Weights of a small GPT-style language model, trained from scratch on English Wikipedia.
Size: 4 heads of 64 (1 for keys and values), vocabulary 8192, 18.9M parameters.
Each number is 50 + 15 x the weight over its row's rms, rounded and kept within 0 to 99. Layers, rows and columns count from 0. The size before them is the row's rms in percent of the matrix's.

# layer 7 attention output, 256x256, rms 0.181, rows 0-21, columns 128-191
110:36 48 50 59 66 10 52 34 53 63 30 26 54 65 51 50 83 44 77 48 40 56 35 58 46 43 54 57 34 61 57 47 72 49 77 19 54 54 28 35 59 70 54 71 50 50 48 44 25 15 63 42 40 33 39 52 48 42 61 58 49 52 51 72
091:46 53 35 44 43 58 58 51 23 68 57 25 81 41 52 52 71 36 51 50 53 63 48 52 43 38 61 57 53 37 67 55 58 78 70 53 53 34 56 45 47 46 41 59 68 61 51 25 67 66 47 23 27 34 17 57 37 37 58 59 32 28 43 47
110:35 58 25 56 61 61 28 17 21 45 82 37 57 45 59 53 45 49 39 39 47 31 68 79 48 69 40 49 52 66 59 20 43 64 34 28 55 63 52 63 47 56 61 78 54 55 61 75 80 75 40 29 45 42 83 54 75 52 33 55 75 73 60 50
109:44 76 72 60 10 75 47 73 26 58 36 33 38 52 75 43 71 51 60 73 68 45 42 56 48 27 34 59 59 48 62 51 47 57 35 57 45 42 59 45 44 50 58 67 55 45 57 39 36 57 47 65 40 67 39 20 43 62 62 39 47 70 58 35
101:67 38 49 50 25 63 57 44 34 62 54 37 53 34 67 74 67 48 89 23 37 45 57 27 19 57 51 51 55 21 40 63 24 56 59 47 54 48 37 51 39 60 50 46 44 47 26 49 46 15 46 45 51 49 52 44 28 63 52 46 46 62 52 50
096:59 30 46 48 66 13 66 33 39 38 54 42 55 56 42 54 21 61 60 41 63 14 83 43 29 58 69 43 23 58 11 20 52 43 76 80 23 69 59 69 68 67 69 49 59 23 32 09 50 61 44 41 45 72 66 65 44 65 86 26 62 56 19 41
098:70 63 40 54 52 48 48 66 39 57 51 31 43 74 65 81 49 61 39 63 25 53 78 56 40 55 54 50 69 40 63 44 52 55 26 71 57 56 67 61 74 40 43 65 23 31 61 36 55 53 40 50 54 40 46 43 64 54 40 56 80 42 42 31
100:53 58 53 42 52 47 56 56 33 41 26 82 66 45 84 66 55 50 51 63 46 37 56 77 48 58 46 54 66 58 28 61 72 44 56 47 33 33 16 51 36 46 50 31 50 73 50 57 61 46 50 48 36 25 45 35 62 66 46 48 60 33 32 56
092:24 71 45 67 69 74 26 46 41 59 64 54 55 38 16 65 55 50 40 61 60 42 54 48 58 48 66 60 45 47 45 64 66 55 35 16 67 60 51 73 48 41 71 31 47 58 39 51 58 59 55 40 17 49 61 36 43 51 50 26 43 45 61 57
098:52 52 31 39 23 21 43 85 47 23 31 22 59 38 66 47 69 30 55 39 59 40 34 53 59 45 52 56 34 68 48 44 53 39 65 33 48 34 64 26 13 40 59 78 14 69 62 43 44 74 40 32 44 72 43 59 33 38 38 20 44 72 49 47
097:55 30 42 48 34 46 48 33 49 48 32 81 53 42 51 29 38 49 58 54 22 52 76 52 37 56 28 64 65 57 34 51 35 38 41 25 24 47 17 59 48 68 28 62 64 55 00 36 65 79 74 33 71 53 28 55 60 47 59 28 43 64 61 35
102:48 54 55 17 26 67 37 44 65 34 72 53 40 54 67 44 47 71 53 59 79 47 76 48 61 71 55 24 41 32 40 61 56 48 30 40 63 65 67 37 52 39 53 51 09 39 10 47 43 56 38 45 63 54 75 44 48 05 41 22 79 58 63 38
096:41 44 44 43 64 24 45 83 45 41 38 44 71 41 38 53 43 51 62 36 39 55 53 50 58 62 76 47 56 53 33 73 53 47 57 27 37 70 51 51 53 32 73 56 67 52 70 64 53 45 65 32 42 51 32 70 72 59 52 56 46 61 53 52
093:56 68 48 35 56 70 64 34 52 53 59 51 48 49 28 21 63 56 58 45 49 46 70 45 49 56 67 44 62 06 51 47 44 55 34 63 67 76 48 33 78 71 33 45 57 37 65 76 21 17 39 59 57 35 58 51 41 46 23 43 76 58 63 63
103:70 27 45 62 26 36 15 40 63 67 54 48 59 46 43 41 42 42 66 47 35 40 46 56 21 64 21 55 45 39 56 08 56 38 65 61 50 42 43 43 58 46 53 50 60 61 59 41 47 50 48 88 63 47 39 70 29 24 65 38 64 54 41 67
095:33 54 42 42 50 44 50 45 57 39 61 85 75 40 58 30 54 66 15 44 44 54 55 63 72 84 60 44 36 62 37 61 51 39 47 70 54 64 47 46 79 63 36 44 21 42 61 46 72 58 63 66 67 34 55 40 76 59 55 45 74 36 56 52
097:77 61 53 25 54 37 84 63 13 21 60 77 29 33 64 52 33 56 63 72 44 77 59 48 15 55 40 42 45 33 22 70 46 46 67 77 70 32 70 78 29 56 43 39 39 87 09 60 53 76 42 39 50 71 78 59 52 47 73 54 10 45 53 06
100:28 34 46 30 61 59 34 89 66 39 42 77 71 17 58 40 72 40 43 47 63 46 29 67 68 59 47 32 46 59 52 58 39 62 28 44 52 49 47 69 53 34 56 38 25 63 53 24 57 52 36 50 23 46 34 27 40 31 29 61 69 48 48 54
096:73 61 52 35 64 34 62 84 41 18 35 55 87 48 83 31 49 53 46 60 59 26 60 61 55 35 49 37 23 53 50 41 65 39 83 36 41 60 64 50 32 38 81 73 40 61 58 72 31 66 28 77 40 58 43 28 44 43 67 57 41 59 63 56
097:72 31 54 60 52 41 59 66 56 41 44 81 31 66 68 54 56 43 59 67 35 70 51 33 49 19 43 59 45 55 59 63 80 42 49 43 46 36 67 29 47 33 66 14 26 79 39 66 58 50 43 63 50 58 37 33 47 59 49 62 57 63 45 36
103:50 24 52 61 62 60 72 61 69 27 42 46 23 56 06 53 69 59 46 56 42 64 33 33 64 54 31 47 46 30 74 72 42 74 42 65 32 47 59 41 30 48 35 30 65 60 54 66 54 78 36 80 78 60 28 22 56 42 51 51 44 60 63 48
098:40 52 47 38 59 45 55 53 26 42 53 26 47 67 18 55 44 28 38 78 40 32 37 37 54 61 65 54 31 55 60 69 48 57 46 45 63 52 63 51 42 46 62 55 50 20 69 53 62 66 62 49 35 58 65 58 39 27 40 36 46 58 39 59